From a checkpoint of a small transformer trained on Wikipedia: 9369 steps.
Each number is 128 + 32 x the weight over the matrix's rms, rounded and kept within 0 to 255. Layers, rows and columns count from 0. Numbers have three digits each.

# layer 9 attention value, 384x768, rms 0.0903, rows 329-383, columns 528-575
122095145069142137090138100086135122150166175174153161153124124087060149118128104175120126103167100147130169109159138090151086151118131137134183
119122061093109100120152117098157142160128135168065174128153132117098131160143160170111113095089126149131167101139102112138115127164101131089139
146077136115125145130161096115186141078105123171129148132113187188100140126185132167218182083128149098099103156122189145143101143080159117150185
109089128118123180164071126156141078105146173159103132135132186096111093124103160170118166141155132120097134174129094060179087164110060107116123
133153132191119097112139138171137144148118129134165162087140114133160161153153116102124116159162146105159113079163079095132071152079151065130176
140099128174088170133119098134107119108162167149103153133121167184111129121131092105121108125177056140101105134129108170110153114131096169129188
096058138105136136105145146118139123057120140126110134093139142152119140107140075102139145050147117182145087062153111106123169119119135121113172
134089218130189169108126140114127127106109150125158108150169134122186110156178128126142168102086090104100098097124102096127121155146156117122142
118097237162098136137090142148154065134110105167177139117171104078157106178121138113159132081123095146101127123124139147108088119137099117085136
137120137070145089128114115100120136131105100133103186090160134141143159140147042102078138170115077072111112119147086167145121159146175110098135
103175148155117151083021123157151171142120091126076138100111130168131050092150144150107155039113127110145173131159104147144142040179165151109114
168112180084128117140126152076125156125154113139105119164142136166142116112099078137103200157098159128117158154115109144121130142092122119093088
108132147099136100029151145112151164054125135170102114124061103089114146079198176099141094165099150138130068085142219104107119113156085154085141
120109143159152124167093101045117135116144196046086134072159126074102078063133154139139159214091135152095106170147118103103096157117143158191121
117088150146111135117154157131149103091125119118146101171156065167154097156119149137103124148101149098118126135150171133087100112090093135167122
173143139127164110156130132182143103104150109140147151191081092093128113057127119105133120157127101137162105173116077138121122151089067088150095
132118148147128150182104118134109132136159105141088121123066120182149165108120011066099145132071153149121185109097136137072098111119113152135115
136121091186177093056149153102073096101117113139020148155167147150156099111169115145154101122106168181140128175176164124133122196109113180100114
179110126073118070134080154137122111124188139138135127119133156105107157129095106116113135073134146160133137115102092124158072069105073143167114
120127112180138137141120147114116081127138123090116107118169141165159139106085098178112165161105152124124130082115121144129110129123135135090163
154084119178111086071154140159134135154183159116086148090152143126190105099121084177103086139168116134117119109091120131139123175081096102147122
153088150155141148160131122075106110134037118139168119123066142145121075162167097146111146138061165105101170177054092130111125123167146169151171
136102161159129082164080102153134125146190189113152095130129096125163132105126093090139162099140134019137177118120132115148155129119113086103074
094113086133093150146148130173104107040127155078132034112112077149146128148143145125107161036122121132044117136108140111168125099198119050222112
181159145130124132156076099205076086112153066090172175090078154112168150183125139130228133161150109122146150070104106109128095089135166070135172
160157082132157135165115151125084098150148154201121090180133119120150151204133121145094189137107158092154131168155110109187135143140111156090112
146146142117156152228122188167150160078114085141140132157107120134083155077119104150075140109095133156147136197162075118155088097145095113148127
204122156100122157103179155147150134206166098175143108149152151125134120158133187154185111119107132122142119146180068089155183116127143152138093
132088129111171113146159032149147135124147154124104142123101132205109143148176141107115155077106118090106091135154161172140143141118167097161075
111130126106169117107183124159132122148133139106103151111110078074155094147133134117164122150129114104118115112155173183141086124171143133115134
178111125143113174116083070160154187162088142135103138159178159091119124168159147119133131128171110082121078132138103081080125188138144162160147
132121112133137072102064110135088100123114064141134119158112125146181113157108086158091093052184146188122128148063090073116133094152171174138148
148112105087140092117224086075103126155070130114113084112150113166123122132126119158128130133096081167162118145115083139138105188192121080119164
093181145113169106103152181107096099188122156131130141138156159116150132075125216113099117146096144107123122144090112109076098114155121129111125
154072162171145102130173107081101088124157191150121112113103129163154111124153189096155150110171119089165134109052120128148132159120162121147071
110091144160131124150088125181134051107115099147137104111114101115169092130132126146131091079127110177171113153146146132159175175094148128096091
154082132101122077147128173111101164128150170066201186103145087116089113121138125149112157131131143063104160123102101155127154074114120076157113
103062106143063112103107121121177133169175108143100116140164141077097099151092120132171097139129169094153115144179078128146112144141137130125136
146168092135160111138152130127136127087107104166111123109123134075161201166069138158111119153146145114159104172092132068138129134118137111143111
106113142140120112144104109153094119132107110148083149117072119154119137060180167129083133162098124119142170134114133108122151114137111150186135
112171063128105102171177078162080096124113123183171119066132094126041158151079147149093124123123168157143099098132117084105135125127105114165136
090200100141086101089100072135194174126128171183210132056117113153126151156184084171089133140113125030194091049133148139095087065115097120162099
105097155158093168114097135133171133146102075116128115167196116156189180108113166113166095143112079077127112101208127150103172106132137107105087
130103123193162120166130142105142130103178095117115154189069176201060110096140157111118141140123063080073110112069145159096101087133152096094147
112127155121122127156093144086091066155137147171167066094127135122113143167151158074122216135140172147105160115088082091139124105187109140147110
171108160105117125142149125106096120121175211102181162176128170111134079154115136159088144077146119118153141107111131112066137121074051121176078
147140083067155132143132112122174060133125124178093116150181143187136135139117112096165130179109113130105238128132108061162139146137149118113116
161103074119106118085105122104175112141142071139077135079114114077149101124158124083123116144183080169142197087140096068082106151132152107091130
119151072063118138136130149093171133077166160098200144151085133113093159127155134167082166122125095105133159090171151145150125099122121148192119
098142129096158112121174090159139119138089164133174178097100078098155074137081076155138119103090110131143124174189112101113147089191107162109139
130119097189142146081106155094187159133156106112136093171122083102107142039117173146175151115105093128078112173072111115140095156156135107142109
123139099147084177117134075150146113089133129115151117125129076177165072155107084162144173133108150115052146170131134095120128174107092192099129
157114126120125139142149115176094134154140183145152108147158111142100129190135162121151072129142135086069114146129176163093055121113129115131136
162168096119150150127125099178130123059124159132073093063154123109073091143106145142088104177074122151147147118132114165139097131071072117134099
128154114146075158103106092178105127137130184066127097088155120080132157087137111098205130098192108093175126135092152100059142143131147153208109
# layer 9 attention output (transposed), 384x768, rms 0.155, rows 329-383, columns 528-575
128081137133108165110168174170099128154142155150072160074122050164140135075136111111139186142135164194148161136123072157083141112170112116137126
109072157093128110095142096099029084185089162147142132057151097137120127110159146090086151129117139118139131120152148134164040132137142100114155
088114101158136111186125090172107069150122083136116126128150088145123143099119168123112128118088159176167127125096139145105151108104133123107134
187104157087066127198094115092130165127114085089149082129121107106131168134150083143123117124147147149158089060146110118088164138112193160113158
101154123044114119166161124093072180099129146135106159182092154189123080071101158157193159140141109087130131143090184134137160112157125168150158
158164133073113128130136128142168184198145126141105143083160080152119156130193148134077142158137147147125161111086156158115102112074154137193131
131157104158102135087159162075130146150176115133177090094184140091148146109141137136149156130099107109082123189076155131130086123102132106170125
087109126135101115118146129165076125166173087131185176151166154159183094127108139156134118110111157170129109115094103136028186132118122179193098
117128166050145148145111108137127144152171163119101179167099120165139152093131168163151080139140105123162151096099127154128117144120130086088077
174139101079132157175060156120206125140230169156145061136161126095151135128127176137129099126178139126153131131162122111145129123122115111113168
161137104086155101088154158072092089160152186143114117155162156134141127118128127169179144135160142080079104108124152187133115086042085126150146
065146182158096164125113114111102096077137157106122099147106102093075146174128130112114131136070091186091116106127112103171108109132065101199133
124106123108152102152081122138114190132143077087157142108143093117144148117064154147147171138140133138129117141166070134131140148121173084104112
162102085171109111134150157129144122131126172148112160133154106086121042161078138153173117107187108148088160107164160117096165088137094122141133
103163151171058103146139090098122158148132115134116083122122118083152113111124119104119154081113127174136156147161142133163049129085106115106134
106146114101175181194121146089126244103148152108108140144125116183152121100121117102163206104112121094099132111115143149188092101115100166131173
134143176094111121149122144127154147117145119096164131113172148106126099127126170172120137168144138169136134063155103084163072153140159114103126
099106127171062145188121132129143167144100095149144128194094106098164152181133136058092130125101155108105166132149107106148139150125123109112105
118113160131142202142039030092148166119090089086171144111172112148172171133154109117131158097150097140118146112123112074070099153156162087186061
130167118123124154155124141163137147122133104146152121077086130108089121059209156045145035108094092121164164121136141107168107141154155095189156
100160141094122179193149139114073148123058126113162134153127111147104130110124133147155113070116177164174161141101093152078063125177140130116112
065055152142142146083115099154103126093118144098113094049156128136141121129102140114114140141179142099163158153189170119102180104126192149131130
142086122116116158119101100146122125117164103095132171108162091098184122098122070145121136149111168181143092119086183146112183094137119151135110
137142183199156136160130091095054115174139124137067146116106146073152115111172144134119153112163116192099130162113143148112110107115101174133112
108101137149102084085129114111093190108136101165144115145193167115145184077114116100077113111172141124100112147132123143183122144142143149132098
124129051151111161120148144151163102157188182092172136150145148137114120063182095149124136137141127141123083134132169164161135119161108116140116
091130112106118155107157096106131082082131170104132118172114148106112184160139140130117123165145109101142102134075136108186104106096127131122117
101118131124107018123132141108144105129109078105124139154097127142136138130079138104116131114124197147145148132101137186100087075151168133078076
117123115156101169128146164105088156135122118123122137150162121140105145137139174085097119181119131126149095113124121069144081131095138058122161
102092107060130133173157094126117134100156124101104109132141117122148127191185095152130135173116099129164154142183171080083137126184131126115090
155056148095038157147164153150186150154161109118079127125123107162112136102119127083079108156109082149127188154123164135134132124104116140098108
123071127200121109142102114147153201131118122129111134140159049049104094141161141112187107149137144135157167115183121134103081124152148098089092
149136150152110173114129101164106150154130150154165118141098137152117166162185107124118098134153164104137110115165135101166113103125130118142117
114109187163116131117120117107130118175099150185163189125123169100137113116069124100138169082113079133139162090139110090143136137064125035070106
116151110127170164142111108210133129140102152155103065107174088090102134160112094174025145108164084133109162152162113081115118094096150129090105
128101101139133097096120141129119174137138140122110078142158126117151176124139172068081162186143159071148161104145100156079118124163088116122153
129158094139159120126087120171154141119140033133091166172093132201119117116121132160156112126094123117126118142130123166150147141107157087103102
150146102159165090136169113131101142102136126128120169099105151143110089107134114106080072150110048077129150216132164149175168132167125094125158
109166112190186171122133090103151165094118141124119070145119153109088154080150058077121163119132099094150148116065179175147098122114126109116144
111171107064116117113087118179174115137129108148151067095078106152148104099112164121115161148157060089162105112160098138148082171077114127143135
124139151200070140141142176153162157087158088166078148147166170122092178101148118175117100148109198133122139145110196115159151128152108117141161
093094124168203168183164087109140079112155149127118135111111213152134136102120124153081115169085140170076155071095093122135101129130115175110117
102139140089111086139134134122087189142109183169141151062073120150112078102149132134067138072128080152121134143105101100162185066118145071125110
112176092078136161102120129117138079144115165099154134105191126078133104131072149130136113179073123139124163150135125122177106108116142181089131
147110188133082158153147120115099099126122039161126087161093089078131120068127138143207145112198129091101091128134167134067071125132132137166130
153138192166077120119170133170120169126077120070150167128140126132095116148127130186146142142140138134098142157087114098087119117183113116124125
136147126111165099103122107120111155163154168179113057088087164093147136127161160104092121142140110170186064157122166113048121157052124129145130
145131163112171096146105121080098149151146148084133103104178159117114164113123118147147156110122097126147136131097199124171124080120115132160151
128106133153149087136164100157135061181080159132164125105108081165116094126137121131126066156177104167047134198140163154132157136122135146148091
155093127151083153135157124143121084144121160153096093164164185107139072174112144113071089169144124160164082186139170168105100128094166100040141
184103112109125116080043140108126131107117199086074090153155243136114202163094121100067137157126156107126083110161121111066107142090096129110132
148120128126058151104119168109150116104162108129149116159141136130116092146148146151145092123152153096175128102144115129155127129170112082143144
098068113114115100123087099116166079121132134066136133128137150107176138152116095147143142179112099053123174119138089109110174081163129082131156
170148153123072114149104084088156143153123093122105072133061141101132176143099113138120104139140184063091151099172132097152142114096153134128165
123115158135091101177102135129137113131118074173113184172126161168155094062130124097129155113140147157089172073145116127142126114138177174176175
# layer 9 MLP up, 3072x768, rms 0.136, rows 0-10, columns 528-575
101153103165147147167156072120116126104190107126133150147179074176077164114073090126097083089114159135131109101162168108102187111081069195123118
101143103053129168118157085139085213109118180159117151111104121068150170129166166170159136164124117132143112134124127139134161082153127178144100
158149149130159159189135142159144106115123124129076141101172140185142153168107157127100168116105108098146135104116114130195096097143115091152093
102068178104125185137093174113159136136153193178137110117185119091076117146176159155143230139086127129119104172180129104159106215089097165089127
139122184096075139112158104146072144120080102058169104150129142107120137147091119146140154133131130136088183098080084133111147098099128081171091
088125154125205135159160120126100129091151159116143158093123141067164150141117087127136125103117109175155157138093113119147049148118177154127171
087166191116169158136145138123126152167200126157094143106133149110098094131192131124172089086109140056120151125120130113140076168155100137160110
112143159134093114176138169124112158059114158094075174160121125135134148200170195103129114070160139097154128112115140071102152104120111145129121
081137165125164131132129124125129111127143168115152197127107080151119173148110155118077141097097096171152121159143187121122197120166083118105106
096153137146078152121148142154102087120154167136106104176136126149183071119097143118213109112123111128120113171167162102098141105140165150180114
171124149117163131169135109153124179122104119128185110125127111116135156138170095123098117098164186151102147088145159124104096097112073144126136
# layer 9 MLP down (transposed), 3072x768, rms 0.0777, rows 0-10, columns 528-575
164132079133106134090214172121112097088166146175116113138084149192105119146107149164150108115140117097113106102117161087117122200178158103103156
111135131152087083084132104143124131116142137069145070103032091100098132123123196138106126151063161176104118146131161108146091129133170099139104
176116119164075108102141131128087114121150147112089080136133116203138184148123126048153168143134131134129144129129124116121098146191122122087117
128067139086138176085134128102080144120145142079131119154174116104092106094164146149083149172051100134160148115127125120101130143127144091116219
166086106138100093156107113124090134096141118117098166126117153155137136176119158162116144134061200138158128115164125106135132110081142081061114
119099167110133138168134063180162081145109112167120091104089086115132118148141167103180076097129182095110159099145118117143092164158126111137115
148141145124094127140183119120098128131123153093140172173093191112067104057133163084130135112080125161064167138114190189113175077110129062128155
096158133136172106166157115118127137158180184132195132140085133089146159139085128139135092043129123120145082156047138169127161114100111106101162
133055173168152138141155117136144112123118103166104119117071161086083137162137134118133087120185119089123131150142138054183139203207109088122151
143121110140109123088162112156161136100111061154171125158125187088142154091130183120076125169119126109155117017100120148120141141145117146091126
107112094124120142203111170135119079180117142121128118091121104112148067137078132144145158126112112117145159115131139103177112121098088117151141